{
  "lr": 0.00409,
  "grad_clip": 1.0,
  "schedule": "wsd"
}
Each number is 128 + 24 x the weight over its row's rms, rounded and kept within 0 to 255. Layers, rows and columns count from 0. Numbers have three digits each. The size before them is the row's rms in percent of the matrix's.

# down: layer 7 MLP down (transposed), 512x128, rms 0.16, rows 325-391, columns 64-127
# gate: layer 7 MLP gate, 512x128, rms 0.158, rows 326-392, columns 64-127
# up: layer 7 MLP up, 512x128, rms 0.164, rows 326-391, columns 64-127
down325 108:149104098121142107138095118131149146104120120120105131122115099126137135117173175121168128154118157130121151155105137170134137113148101148093102142115128129131127109096144134125155112108128138
gate326 108:148151128133130146102150090129124111131103099136145150108100140132171099137095149138158122110117137121150102173146118139116138150121167115132135085101123171107138134102142160151126127132075179
up326 102:147137130161149113156174095114125143094102123112133137156122120107133128129106140140124113115120156139137090153187126113152161109109094134136132113097132116102110120163114122105139146094165129
down326 105:128129107164129076146103140143128156118114116106139125157094130163113128132121161133127130136146155127131118149141090109176091110094134118125085135125145115157173123182109095157122124122102137
gate327 106:146161081163128157130129128127113118147119159161130129149091107081104162131081132129109109121097197115133151103144121146105143133116175167099140147131157128131095159106145086126120126134122118
up327 102:101149158127181135165107109117160106070141126130075127154167182121116085152142138135102140120106119123125137119119134115112119151155130103100114101115141144161132148123137136124115105116198092
down327 103:158149169106137127145142120125087111129151103129176160073111129154051101129122153070138127147170114123100094124113122102152128104107085133156113091161143116140114090122129103131145120145125129
gate328 107:135150129108144117174132147086126137131144113129051160174106139109129108111096109113149122135109145177137147119157114118110149115126104160106145099178147137079096148137139086169124168129068195
up328 101:125092125126083111076137125129077187110147141113118100115101131160136121147140129118123134143132151116108118156120104121098152156080133123109140129124136098116140145157150122099157159125150128
down328 103:100128116156138160151094125128142136140120113133154118132141122138137131179121120139127141103083135103113110084095085110154122156160131130109122093181129144094124142120127106111139111109113137
gate329 110:156143084122115144116183152130099124133119149089087160159128154151153116106139124116149141149110138132154117134146148143119147112117113135119100104106090112134139149133130195139112168069184104
up329 101:136126129170107134155138156138094121146109117126118126139128117155131144130083118104118145106141103092125156160136134153113088088156122150146128147136104095109098117148155180121112117102145061
down329 110:177118083102117116100156107163124112120165089088150161140120138127164140160077101176126110118123143172118127127131104149095106106131125160120147107111112098101143144112135141111122127144152116
gate330 100:110107118139133118148132161130122115104154118120118143197099087119154141159128152132132165095165156109133160133141142115144130114116149091117114129102166134145147076100163090168104178119126161
up330 106:110154116123146163122134144131131149149161159125126142133098131169113161082144100162124108107132095131102131168136136153152118122154134107103123153093150101113093132099111157119090106138122104
down330 107:135124102110108206113133141147136149150110108124131108093129114118090138093133183113109159141147166149132139124158168133120115138126178147097119136105108161154108088129133114162113141114142104
gate331 090:152170110144114071137095109138173128119136110130124117171149101142108113098114140128161152109142101134112103106146139175126133159089113134105117135161140147141154176115068157160112124114119144
up331 104:149144112133108156160116120160123169119132130116128129148096093130162126093132140100089099130116127108148114119136123117108092152115133112135141115123119103147094106150092113118141121134115088
down331 101:158110112137117114109133099119123133137120157112108148092127129103142108157122110100162141139130149107117166156130177137141145131160146149118157140159132154166115120135105074118157128119135173
gate332 105:078120086127139134124114107125120161132143128128119156136131108103125119175124148112068171133122101141126108157155126134147146161132140149146166165114118135164167122140127122153136138153158170
up332 105:151136144131107115123125097138084061167144119132131100161104125128136161131153157143114140152144169108090174129107110122093099156134131138159153146110147125099154092100134115087129200151134112
down332 104:109178196142133070140128116127096105135136107107123123078090084117134138157117096178126120128123122101128100122116128124135113126104139103134125138135127120154148128156114103120136122095141149
gate333 096:169127080149118156102120126140148087136069111121113105121149149116166089137164137090123111139119129122142109110130097139151119127128153119095099137144131122132172178162138111148133146128155121
up333 095:115094171159137083106154102169111148125143161133127078148107099082109118129089125143115129147106111132135125143124115190092132136092132138160139155116132122114126154124094115142141165150103161
down333 094:109106112081085124115143100089104152127125086138167128149144130118147153126171143152116127086144149132136124087134095091140135136129142160111145094124126120141161107183127171103139127165174119
gate334 094:148115143178112092136129116124143119148164114138109125107140102152119105139154108127151162122146100091092109170156112109157115107145116172144159098120158134124152094157135173127149109190115155
up334 093:130119149089108130106103141107139095089180125170145103150142068126129173140131183129155173130118106148155128122107113101136147164124152171133130171132166122157164180113102123088135130115119123
down334 093:147121123148098107141147121149133109126126129130145099137124136099116109062167088109120124169125142177111091140149084133125092148126112152147134098167100108163142111068132133160108120129089130
gate335 096:122118127105137115136115155090136103110123099103102080140142131104147145133111132142110144187142120158121134141168123125111146132124074122166080136093142181095109132134163151114093161119137104
up335 093:154079151140129184066093107160142107128152143099141132095133121128076126122126132134157075170152106140151132126179123083135097114122152116116181126129099130123159138157133126135127159125120132
down335 097:139143068158092136133103138123148162116115139114088129118133149092090186128103091174111187139103108120126122117130135131119163109109133131123090148094128167089126138118142131132101143122131156
gate336 099:089087126125122129115099130137123146155125110124099147166168136167116117111085105166162170079123104113111079112149097142156152111114119077089104151139167100134149116097134158172078105103127165
up336 100:109145108146106098088161127129126163120162102137115177116162138139140146142136124148122130106144095140126096127139153140128196131102101106138123122114161100098158141099105122124118145089118182
down336 106:113131125115127020120121129094117125136164181119109117117137113113101108104167105125147143152124188136152119145120134115112138154116125160143120126123122117069113113131111127120146139119122139
gate337 097:179130080121107171099121141118100115087105118172148160159144153117101152124099160111072164164162110126133102117108104105133115131125099148100170124111143118130129141096130137156105129149090128
up337 101:106126123153109104141130113172107168114119125133141138113100120125058120075126131132139117114101116161128116129142089103090140166149109140122107139112099130158138131119119125118135121164109142
down337 097:150097114122110159107139104150129088165148159121122122139090099111106100127139137114109108162137142112127113129099119147109107067129132099200165152109143142128139130162115131152105124135111098
gate338 104:100135151134110168123121187129140148141161106101097113145112144104154140123122089132121137144140154097089123110174139155151166156190118132141163138134148122116119151102104143136117128098105145
up338 106:161119079135143099116118132156134162113097117143135121120079181115175142142144100093154165107111122175124141161108114102119096086121162122142104152102101165109126106152115096179092113103119131
down338 110:097100135101134093103136112114096117129147181100066091117132100142131111100144116102117126119139161116107101136156151142140111160179141145137149114158128142117121113146110141113108131132119135
gate339 110:147125096151110159133119129114125154130102149111105115153190107077148099074132150089097176132109126132067114148120132164081157141141110149155131149132120141118120121071145163124098171144139083
up339 106:125147149179127132149141134118083130120153169092113139142147126138044170130133134129127123094150108159111118127122110128141154090108146167136109160156073149115133117159136100129121084114180120
down339 104:106151174119142122130104097125115135103137109119141168102129123116124109100185147140130144163176122142051146145127147155093137121152125143142167113127117176149108164117188147130148100144143135
gate340 102:154127110097139143121160133173133155117106117124137096107157165170125131105118149107125137109089156158133108129087125147134100114176119154129120151131127145085103105137139169181123153128142144
up340 098:170103071128145136118134144092106114160123126137097126119130162139176099110151133132114149125101116138105129093126129101129113123172079113114122138079102122105127136130117179119124084141122098
down340 094:128151117116172168112104122120131160117157128101134118103137140114142135146128121085130130095122127113112114115143120173139126130123162146108136101086124075083102074116068123077127151137146130
gate341 106:144140141171118120081134103135132110148160125131125134151163117130134111140130121104130136079139136141164097116169100141135170141157123150108115133138124114114117104102107112098128141087107146
up341 100:121061132087120137116129126121161154156088106156131140159071147119113113089102130149112136146110122100116147117119168100094139109169092084121131130147168086122110129124136121109146127138143146
down341 101:119180134134144139133111126107125127142149117131128161133135105159119148134145141163152106142098156164094126150146135123122130156123173131144151121104128108167148127136110186091108133090117153
gate342 105:119151125151098155106183138123129062170089127131115145143134134121115139127136115147109128175141145105135143149078177150130159136118123093077093131111105160199136136137131114141145160139119131
up342 103:115118093124119125105167163108112156125105105174167136129144121124125092132154134131127096114135110140134155142117083104092107091118140136167103097130139111095137160140115121104109167106150109
down342 103:114151072110129088138090138104164158130118127127105118096129126104108111118130116095136127103122093143153092090138117146135083115111092143126116116103152127141128155152150141130120106127118149
gate343 098:174172145134140102116181108085120122096107138135119114114149111098087112101168120170125120135111137175171150182166118136122108118146082167142135092114129130134103150101152111134173126086106131
up343 099:097036121108138155104124110118140134105118119156100117167118155162189175120139128140152126141102101123113120083134132164140125160089124102114109166138117096166137147153100159118130119144110134
down343 103:150129147115106132139153152101129145056073126145121140089108096092112069134085146102138171113114085126149121107122145123127117109128136157171113139119174106116124132111146127122155112112127105
gate344 098:137121139143118133100162171110115108126128092121138134137112143132154142129138104114133156125165133123105109138111134159109171095129130103109114142157115126132097134162139134140121099152152151
up344 102:155138106106135134080097133117122102119158152127125149156151143123118140126105132104157159110135179124162187146160122173109109134136135163143116135136103102131135127141175092072147105118140119
down344 102:130120146090126192160114103142144128113122128126122113141115125132092134133141111129134127166163150134176133136112109106115136106119115129074148104113142131141084105111113121102088153118121092
gate345 101:142129153131154135158171128179098126169141103106140159142189162132150122136120126163130099122160163134123148133159090076090082108121127163139108137139129135149132161141101113114153121170088134
up345 105:123110114140160109154136140138152096152088146128099105149153109144134138103152165127100127140079121107099116123095142182143139170143146150141173139148123144091188104150132140133153141152133121
down345 106:152122140119125099116128121192095163158138125118192146097121116167159122146138171149156141145146096097173154136138143138164112137137154155137103118084173107167122107121129150153142136106111142
gate346 099:117115106099148164125119125142161162138169128087110107119095117117104122157145127159127127103140097131140116166152123158180144126128086118116149144115145099127171142115113073124121078116102160
up346 103:113093115126131133146135202123102130132173127122146084143106112121079135112156128108114102109115090137166148119137142113171098130083146115110146129122073101105129105176165116123128130125102137
down346 104:127132124098195078137121180112109117135103133114139111099107132129149166132140107107113139075122102152111093135105104129149124071135103137114120135126101090120144122209149113150149154120124168
gate347 101:115130122127109132185163118066152115131164130092088154141152143125139178133149135133107135151171118087139148153115171137190106129126159116150105169092144130103116108131131143140100133117109167
up347 094:139164107106130138162108116154171147130121099113120165113092138098120129100134187141126122085184146073158139121124131136126094120125139118138081092165114089160149150115120096136085137151098107
down347 099:117146108150068124145132129117123131071126121114129119146134124102136121174093117105114142142129120167147131082150094116156172081138172120114087105158083112105119108141130111103142127117076166
gate348 105:154146126164125132153124153110081111136120083109123110148133156099155087133155130142122146127137138120106160160151168109120158156124149127082161129088089161147134107170138110129128103118143127
up348 101:168116121132112169140158148095124159158099061126125134120130159128098137163140113130126135128150142117153142124091152070113134127102124188139140118085114149165071131151133153137101126157130121
down348 103:161106130141106129158106148142088130142149126128112173098125162115147116127107137161108102065151145127129131087148147133120129162120149105140146078147134162127089118142165096111158172157151139
gate349 100:133109105123199097134152144120102098145158092130093131130183134131163141132107133142167149133108146162150156127128100121124137121121140124122165127079113139120149114072123121113163111112173104
up349 099:136129146160157204089134146147135096145112137196155102090126134117161146143148137146144149078093117164183130115105106061156151144123150117099129159091122147125146175095122106130138112102163132
down349 098:124120077121129119088150128093108122144099125129145144118091107135120099134067125162111110112074164125147113125151139124136103059192112149146138152129125106112109112133109150072155106132137134
gate350 102:130130125123139117081131145138102137099126117138097099099134126125146134148116143132148133090076110140128145108146149127152104140094118150139115130180102106113101109139089111144142128138100139
up350 104:151107128123142114144107118094120133145104120119193171151109167095075139124118119114100125103157130099122173160135142116149180129130109120179120102169123115162087114101152138187155158139142106
down350 101:100124120111126124142154122086130135095161139102120129161110081146107066119193119109134121135103145115097165106126127140104155158112102112119140117108113113116182066100126132122116139094102152
gate351 097:125159124130121143116155105135119107155115090127128116162128170137134161153159119142156177071143116159150116120107138127133146119138091124087172109085139135157114143125154094133103126109115126
up351 098:136114158120119089082111129108127161125106125122144151076176113113122126153127130079125142164135136158130095140137148129128118160127112103117123095128127151146104092145065119171124134131143114
down351 099:180128104116094150131121087128147154136131129097201114111138123120107085094163124135157145140090149150136137157106119087129111112135154104112123145129141115110108128110111153115121098136091109
gate352 104:100129126144147062118138097130125155112119140132121189158152180094102117125155136165113189095090127139133148097116116160118181134142144161167128131150168122134114144113119124152102163135141160
up352 102:109158133077141166135141153149117104122142119101165147112144173137109117131124118084139105122144104136071113117083147144126091125184103111157127128158110163140143119129109160110127148148121168
down352 115:131125110139157255129152117089132125110142129126175110119138108145142133114083128114130129098096133120109141148137126118139096137124146107112149116130162115151124136112137098143130118123152115
gate353 093:142171118103115128111132116133150112122156164123095106172109127157108157109151148122102076082128154119096113121146138142146131093095133148117195137140135100108117122132136129152155133097121192
up353 093:147109132098165113129062100139151153117128158110149123123097166108140134151175153129126098120105155109129145154120126149126161104110096128128175131167136106102128146140114118131127128054126157
down353 101:157147127122111188155163101104141087108162141109117123110076144138135119126156139125111094133141130122184155122144112149134132089143134142136154142128127133144145136188158102122117126123111172
gate354 107:123118116146129108117180159122109127111147151163105109107146143154090116078115137150121107109116144081132174125101073134098132122139152148110132119147113052132097127145119129138138141122121146
up354 113:113167173086124110129080103135142103107090178137141113116155099156111149091122118142169158145098145142185155145133140145122134086114156123084112130144112145155105100135120109137128119108121171
down354 110:090134120090120156161160112128151135118138160119092139131137115116117108105105103116121134142157094121111160158143154153134134116160087129118101098131121126120120141144148119116056169132117189
gate355 093:084171104130122085108127117098125150139123111098166091159151152138102112114126141136094133134165098112112099129134118156126168151096130105131102101111120132085178134160131109125137187102115137
up355 089:139127137126128139154105139178148096136134097163113184148124115074123182126108140129162125128161114094092144098153135089127080124190126147172137159136140152145161124104141143142139105117139114
down355 091:161086100124169222151088137144132130113127137081097142104128128116125120116140142123151114118112117123108132125125106129134141127145074164130075133139144121088115129148106116124097151090142144
gate356 087:133127155142124130161058132115111153098162117117115118118150154138162123139103126124126114116134128131088136173097122111142140088158115153129124129076190143122137131124141109107182168143082154
up356 087:135102096159142135093133114114096150142097114149133118127127137122107154105106135137105136141139081134139110101118109133131112171117120124179092111094100118133137176152126121155209130108166124
down356 086:120154148164141214127129119138152075115108119057103125123157154131104131137141090168096167119110140153111142129113153115160105122146160118103135139128138143154111100114116111161128150100166110
gate357 111:180162164122093147117166141125112159165107088112133136133115121143162102163094129131132153140098133120138106167125122135146117089119118155088128086117129125082111146124090156153108133158106129
up357 101:152151119133147114129122134158156112103109154134145116127144102074135090100094132100131115120154154131121117126141154087102171191149145107175128136159130135107166094174130113133128131077119126
down357 107:101137084150150152096132134129129127139153128164143105087140117114106146130170134108159087157139089101136127117108102117159108115076130113131114114153163161189130122174169138129164135157119085
gate358 097:118109150116165157146154124160113100162145144118130119149104146127138098158160104101136140118124117128126118097131148098158139117097100106123101135122119140130118109134110141164124155121160142
up358 095:122089100142134142098147129135127108146130086107194144141085142153154070163142127130121138150147106111122106080152138111186170138142143104120103139144129151161132124102094105137131141128130129
down358 095:107125120178118123126081133119176092131120080112131121102122138129127136169133108097120125097081128173124098120178117109136148113115156082120178115145133132123147131112117139194097110171135147
gate359 100:140124154102132115152176161111164112143153117111112133100130164090119120116092119134130101082160130132133138086135122151143101139113139108113123159156148099119111161144102112119120133111097133
up359 101:109127085175115150126140120134097095140084129148171166159134128141113109138082082098113135132109141142129102133156174156143115100118089171162133128123089111120127077096142150127103145165148156
down359 101:141136072084110149146108099119171141097117150097104128127115130139101156107174128126125124191147107115117137151103113139114143086084151097152129123112144082110164116133149138172124117128111139
gate360 098:100156075113158112101145142099119122142152109092105147123164112098116119145110142141118170141112204157143127139078148127131134120088135149130133132143147156120141155194151121104150141121133135
up360 093:097134141124140116095157094100144114092141126124130118186178121131098124115112124141105190113078098160181122125140157168143084156120128131126173129138110092138126118153107139115129128142123137
down360 096:119161074141130092164120129140137119098151158136139091139133110155157127144097140118134130128132138161102157102132159157136146069126092107129114137107108174115113116159203108155099125137152108
gate361 090:145147106114116178148108075122089100102135107142179143156102146155116125119132132131115122128141135142168135144097153130118180130118128104122134097114129144090066149135171134183127112075115128
up361 092:098137121153130098136110104130152092108148124130089131170159128094117115122108139136164131162173129155132126136103124083157169166113157136152126136129115148088155137155087168108105143113125117
down361 091:135085122144099113110126113154111123089102098129112135149066089113103138106140092121130133115127125115081169128150125197090131110157126121165122117127145110127093136121129135121137126146122131
gate362 092:103153101102115119121113107090115114120191118158127147102140109115120068112126155143110133157120091172147146127121147126115150163116139115119104141119150092124124103142189088160143102154144168
up362 095:111123094105140131122167147096104134136144142143121116124149126101110073065128138102130153163121118155125129135148132123096153104150141147125130099112112085119090151160146107121152124140187134
down362 098:121155160120148128129123150085128094128159132126133085083159152102088108127113167111135176131149156115104101129107153129093177140160115099077110115132070101128160157170145119123114129167148136
gate363 096:128151121109108080120150165154112096146065153093093107115099097100112139127148122149136114127131119129130148110113099154137105172155126167103124108102115160125154131135072127138092177119133129
up363 106:106108147101127134175149063089086087113171112153149100104157135112113119141135124108151129149107128123127115128126100153095141118135150125110140167084173156143148129096137116176128170147135102
down363 106:132127162110110137103125108136156115145178109122130139141135123107160102154127118131098193142107148145126131082065105114165075104131138148108157142127119084127121080139064141163093089139141121
gate364 088:122164100105124091094097176147124168148123087131088112150120172139137104139088129084166142104115143139153147136106125162105106149139162123160091126089134142144103170130097162110136128106112124
up364 088:138135140164141142195120131129112124107116139130134088109122116117112078124152134164071123146156134163107108117093149100139114145130131050099138106135089151150131094109139146157130138149159131
down364 088:088104138147089097123143105119172130115151142137120124140132076124120089111101124130178145096085097141155170074111144144118138116134164169140111169125112117137140090140131102113117129159153129
gate365 104:118115120145146100093164128160108137077078136135104114123131109108145158113110141154150146104090138152160177117105125129139150090141136140138128143147121084157132110118081110158104146097161122
up365 108:123143139086084175118123147146097138122149125182105156154107115153071115118084137119155111156070152132129138111128090139122101111123091088125095096120108153081084110107118140139119127121138128
down365 112:148138144151170177159138146114113126143170136132120153109129160094137101138162132092084179096151128116120110088140148134137136174118177167133119109166119085113134181138122164119109136095108122
gate366 092:170148087107129125125139163143124069150117118122105122109111105162111152096143111162160120116127145162135129131140110114157122129119135140117158127156132101079162063117074150156114162112137133
up366 094:092087167159121131099146078122077117090169116156133129143149163088132157142132122133109171147130154118162147078108116187141133155154131141130125108120108168117177178117131160104117145160130126
down366 092:063130119161117134115109134090160070148115087101140124157139136113118099170118158136153124140107143153139145158126128134093125123126113113134109131109135127091121086144151122139094089167163115
gate367 091:108119128116117111146131138134143175139112141113146106104137114134129097130137120141095156143131128110144087123167127105109139096157164089125130115137129087127123125133127123159162181099129176
up367 097:109149140110109111106186137115111084136113168127119107138102114112152148091099134131138126123141118113164143147114112119111157158146119149101175111113125149115170136136123098152126136136139135
down367 104:106123127147110231193090128147138167107119128139161144133139135106118109125141146120105157103122149132113123134139145143126117139132161147158086137121168147154114130158132133152126137131127121
gate368 094:105114151139160131109158158124167141166115110087110098139116077164160104087134141131101112112124075155119116131129133134130158129132172137123122130151134137144129122157115172153103149154125097
up368 102:135150154162130119170121147160134103169112170127137112103115148106137110177086112125153154121117038154124132120159157135136128160134110106140132132129103109092129159122130134128128097108119114
down368 097:134145176097123220103115129125136135132145141165138122087138139184140103129142146124111130141123108120115170164140113159132122157119125122136125115139142150122103131150132108182127117108132123
gate369 104:172152118113141124135154107129124148148101070129121155104081096150158137131116118143136158113138150124176121147093139132143107123118131141136083115102098111090116131118101153149128148125169144
up369 107:153114135082093111108135119094092078103152105109116119140126138151171163126127141117094137151173137114113156126133138122134099124163076149097145106139171131179135146104104133108132106125118112
down369 108:128108130135145141139119162151113125125068141125106122150101145131124165097118103122156120097128115165154128096144129158122145115112135116117137155124156156083119118108164112109145157137089116
gate370 107:149139101121138109120095167123133100181093098118086162130114115143120102133114140121133097089138132111141171100108121114113126092177121123114124096117126140116143130165131096170101106106155100
up370 102:147116123165147131145121139134129143093149075110157106108119084075090110112133153156136117117159135128133144146151145114128142150112130101117109128132138143140159117097165123172104073113149148
down370 105:102113138126133136085123128068141133120094147128147149098172116153117075156109163130129136135116145109123103150124108138094161059152114149134130100142161099113095123148141124104099141134137160
gate371 104:164078136114080169142122159152114126064103140076155118120167093143141089090151142122112124108113082119088151133120151135130145127153122160125111109116116132138113170143132125141129150150098113
up371 097:091101099102146143109140130129127175126103115131096149170163076125131131139135189120128137138108131147145148128135122096137107118123133123099130127188083116153156133102149145142129152148163129
down371 101:089096170104108177126169162135093124099129149129110133145139131168099151143115129154151117120146119146124117136122110104155173133146105129150083133085125076152131140117135131130143150127166135
gate372 094:156151100167147143097102178128110118138143135141170138101129113085125131146128094152161134159120159135149134156142123108127088098104142098093128141135111174110116169150168122142140168117105084
up372 096:112143100139110159123110107117086145124140138090151144130163130131098145166102146101122159121111101136128121082117165160088171130112133132151120069134118112114153146133126113169107146115134131
down372 096:111137132152152132154107130133138151083118144144037080150085126126132136099136150133133113156119147138151129141087132137095133136108126122154078136136096121151138108173149169172139115109146083
gate373 100:146154137157129162105148139090093104149128117134162082122134103105127135136114134114138159078105064135143108158109139113154171188147110096088157106104129165122143140116114144125180140114137118
up373 108:094124133135101143141134114102123132168106075139161126118128108116130093111155097110107122128091104180164147104108132106146181154139095123176157146143165162096106137133171118126152143104166165
down373 104:109116108140079161121126147141129114135176167160131146126137135153113103139127125111138109125155122138135120157122153126120135082125125130085095128156129106164082146137138110098139122084108102
gate374 104:118110089141157105123108120095157114158116130145087126135122127150079081089144098112162155171162094116094134109131152146152112153118154100072169102173105094131141179154108122130106101129147141
up374 099:133112127171137111148097138105133124147117118160137126110111133145169132127142144145154107125128071130123092121124119139106137138122077184093121157183114132144079131106125111162142113137124160
down374 095:133115078098112106157185120135117124169192131107075141151147144129119134098098137124126133110180081102096129092170128169131119124163132131188108154153118135109125128137114118115116175115132157
gate375 091:120147091084114114099094125100104143083097145141123115173082094118131088145140121135115097141103131143161136125135114081105138129110134106161118139164126146087133136192123078061165132162116093
up375 100:173116098144124130071112121106125145132126107152124156088148144157155163122150150131158116137128157134128123091107119123107161104097113183130098108154148158114135138120138127143139106142093119
down375 092:128105118065190170074107093102141154145119150127041141139141114124187137145166107114123109111149097114122089147124090097136140118126135084120106150129141146139130154116125121119085141142145093
gate376 099:102113123153180119140105110089098176154152114154137147170102098139127105140158144132116146117139101091106116131092168112142105105144121139066156158164123115126116076106130133125132143154133128
up376 099:111146134128168137131143115141137145112131154133116128113148128157150149126158154108094145153148135112166142107128154174135137112132134111109111091117161091139125118179089152161124169126094122
down376 099:131166166147108139093114123109149181103130129083102149154135143149111113130125141143115141119114146102151085128114151172158164137110167106116102149128179150145090131182137096155136146145152088
gate377 099:113135112174139168129128126123122127191097151130141120133139148105136117092114153122110143133120137129193128148130131131162170111115110179135144088147132147124110153090169102140149110123122157
up377 105:141151115112115079156121133111117143128123127145152126155150117123111070119158126105155134175117115163096135124152155162081083106158139117103118103116122116125126112137106154135118156153112129
down377 105:141168175146167148083133151136118096142143117098181105130132115163145100104135101143106104130132135127135151131142171117091137150114156099151109122120091120128137148122166117129155131102096088
gate378 095:146125119073126171106145125130104156173124136150137110184102075121141113122119108118138129092179148105125149110162114152138104149118116087121116127172149142107134101133137126103121125146116082
up378 091:133136130150136075147150134134138133143154145130130131130165095131121167096149119122151145098162127160103152120126152152129124159102110125147120123118146091082127101130201114111113143127125123
down378 100:107135093101093176117153158122159146114144152146122138173160111093123132170107148165132096155089145122113126137144095138161142118154107149156126161130125136179128090103165112117128130085167160
gate379 098:116113121111138122136133167135161070144103124115087121109080116137136102127152162125097128117194114130095124153113102077117144135175139143126140092150138134121093125164132128127119171140146102
up379 102:127160143138107142139120148119100088147129093098094153119086128139160140114102114130166094162109156118180058129120149154151103108128141152132118183157134177140167104123123131129093129119103132
down379 097:090120130112122126109135148147121165122143127087113129105191107124156153169112100144103106134147132122134102116112117153102139140094123109078150113114132150085137116111114102106101112100143095
gate380 107:129140094137121110140157076147143133124105138155129144119135144115108086110130140126135133139173128135107143168096141077136110100134133115125114126116136105171108125103121104072102157099103106
up380 112:148119115148105109137126135164129102114097106142121145114149097127140124119106143129163187141170116106157152114136122093123117126134152131159107125177138148147092105117123139088163099143133114
down380 107:101130131139138106123133074148125115129107137103106154090122118120180196125114113130124127164151147109095125140113168148112135171117125159159112154150137119123131152143126101162187172161179137
gate381 089:167093122149099161135148160084104111165083097137123117128138067112116151104116137138153114101092140136154135090121154128104119157129122153114130114158139132179123108115125114161171133114130103
up381 086:107137167116132098090081096141148104114143122111095125110124137137151114098167129189087150126137115121140161082131128134150099097086145145122093121108162095123128115119122134118110091140132115
down381 093:125114123130142113131099095125112122203131118124080154172162126111139194206147118134134084115121152087123111157103125144153133128175101108156109119135085123136147088150115152119159142135170108
gate382 102:169145153118157124146076109117140129085145143129104128075108139167105106125112118147124135086170144095124109142101149131107124122161120138091171172156132150123108163072096130147126137144100173
up382 098:093104134093074186100109138087112121153152134140130132147177067135123146129149170120097147120154130111110120141140139115162146127144157105106143090157151140133115098138157119108176104122159151
down382 106:125146113121131198171106132134133106133154146122088091138155129118154127137111124107100132186102122134159154141155141122130148127170144158079165108141133115138119129121148121116136103102107101
gate383 101:101122159111149100135155141141093128146140119137087086146140119114175120130165093117093140142130131110109106109067100116136145099110149155125132115135127154134195123133137088109111149102151095
up383 100:178161137124088120126104126116133084078136082133123084129079110092134093093087157134113167097144145126072119150161079111140130126132112102104113126110149127082132131157088097153154115180146157
down383 101:143127150139134130110099121091127117131095130150140143137104126116147096140147143164091111093074116114145177103107185138132118125151138134176128126155118126159153113137139119152145171111109121
gate384 102:162104105161143148118165184179084083132107129105149119101092103113129111118163110163117121115147128126145140167109165085159124126123126118167138135099109122121077136116148111075145113153120144
up384 102:131142087103156149121178135121122138108110124163120165117118107099105117129129080107088095122142113136114141126132156124169102177148140090157146126115159074143148156149107178082138114124161150
down384 102:116124138146160151166177111123116139144119112186131090147137094119101137136082126132108126120169123116092084098179165140169106118151149144126140134130155113123126070090143152117131097151148171
gate385 094:130118104143090086100145157112130120081106117137138144064132077187134104147137113122102157121147128107084152161149129124104135153124180103115126138109143156162132179122141097122111141187106146
up385 091:141126112106117115116142134153130112112143102109173114126149116135166102083151134158104142132140114118139123108075118112085121082111117127127138125167141128137125136116141173141065106107147155
down385 088:120108111164146072164091139152150176076122113151108128105156125086141108127081122125125132109155138153118093149109155087123143166173162078137139165097092129137131133119141104090097122129127110
gate386 093:118135127100145157126145132088145141113133149131115130144107115117136108157084128132115118122156155098138147130108141186129085092128162095115089109133145119164122149133126192188142080115117132
up386 090:115120136162107112108144096114126159112175138147115138113110152117088127141118131157152088065135164120153115185124139116098155163143179144095149164138082104133118137118152145147178107099148132
down386 088:126056144152144139115126163150146095146126112111084168112153138157088123140100145142125134114128123139113120116101098124157153146097113114114140105199145062132113146140143117140115145123114105
gate387 104:105130116137098137142144135141136127109104141120128147129110099165122165154129126108138113104132134122109147155136156106140149109099092112109144066145110150133111118132086055157102110127114161
up387 103:097103160105153113137137150145109150141123112135152121117159140125106138089113108149162170107127119130169103135128128117105156156129101108131137141117151127107129154127140165143144068140143105
down387 104:107111125152113140119112123123153114049129135144047139124134136193082149114164143127126152124132103091124117145114158114154126133104130116155123116136123076142139110110131126138148154144135104
gate388 101:149164148174144097117135121135101113162095122147138150174097132106113142126081118126138143097122103099149077136161130118134129134151133094098162136120099074119169144132127116163178155107084115
up388 108:162130114115104148153154107137130122144120103143167104124126110116114126145131177097134181131146124142155112104134172145090064106141130167140139152085109074117122078133138116127151118156103154
down388 099:099146110124181137113111147105145133135151073168164131107141128139113147114138132162126077121102122135133075175155107124156167108162073083110122137118133120154080186115115123164132121161119115
gate389 103:160135096100146115134126123122093123098123143086133097127130164093122140127164147153136164198142114154114103146117137120155128152108095084110112149163138157124116152121075137126132141128111130
up389 107:135161117119179151097148124130149090120128145133109121145172159106151156151138127134128131107170151153170152106140093069099139140132140129131127106145119172157135185142174133111133111115138126
down389 113:128166138108167212131146095195124173112146136136161137118116113153106089155120144135134122119109126129158172128079116134116136117162131146102118144144139167163159092139128112158119133152131118
gate390 103:166174111117095084121104142156140129148128170125149166162192089126113132130113092099079144116125087100114146079140117115114147105115107143139176091187150136132094128147126146138066175137121153
up390 099:106106114175091076147165181116140129149121124143078193120120092137139133115118140152123131078123157093170135112131101120131151131118138152121113142160140133137095115118144143162129139134132138
down390 100:093138159141125121124138098108151112081164164159131135143141139115129050151103085111110162125120113129146117139138165145107129128104118136147158103124145122150149148145124138114111168153106149
gate391 095:175095117119088062148142094141146118155162140111070132126139121160112138093093070143155142149125142124123141143106109091161157137082164147104103113106163099074079159129139123141129130169113136
up391 097:121168140144159109154128131090129132104158125160142130170114124139150149140093143118047114165109085114097112165072159153103162125145089099125149143162075134158104086079110163146095140119154114
down391 099:129132142128158056110100133151119132163119113084071108130169117118119111124132145133146158094161129104144076113166124135155109136124163150166150104108141146132140143127123100101165091115115135
gate392 093:130127149149147073120138131156145163150106104098120078114128146135113126119132130102148145091122159117139131164174115142166062133110150111128173112162148158112106127074149123121152139078113160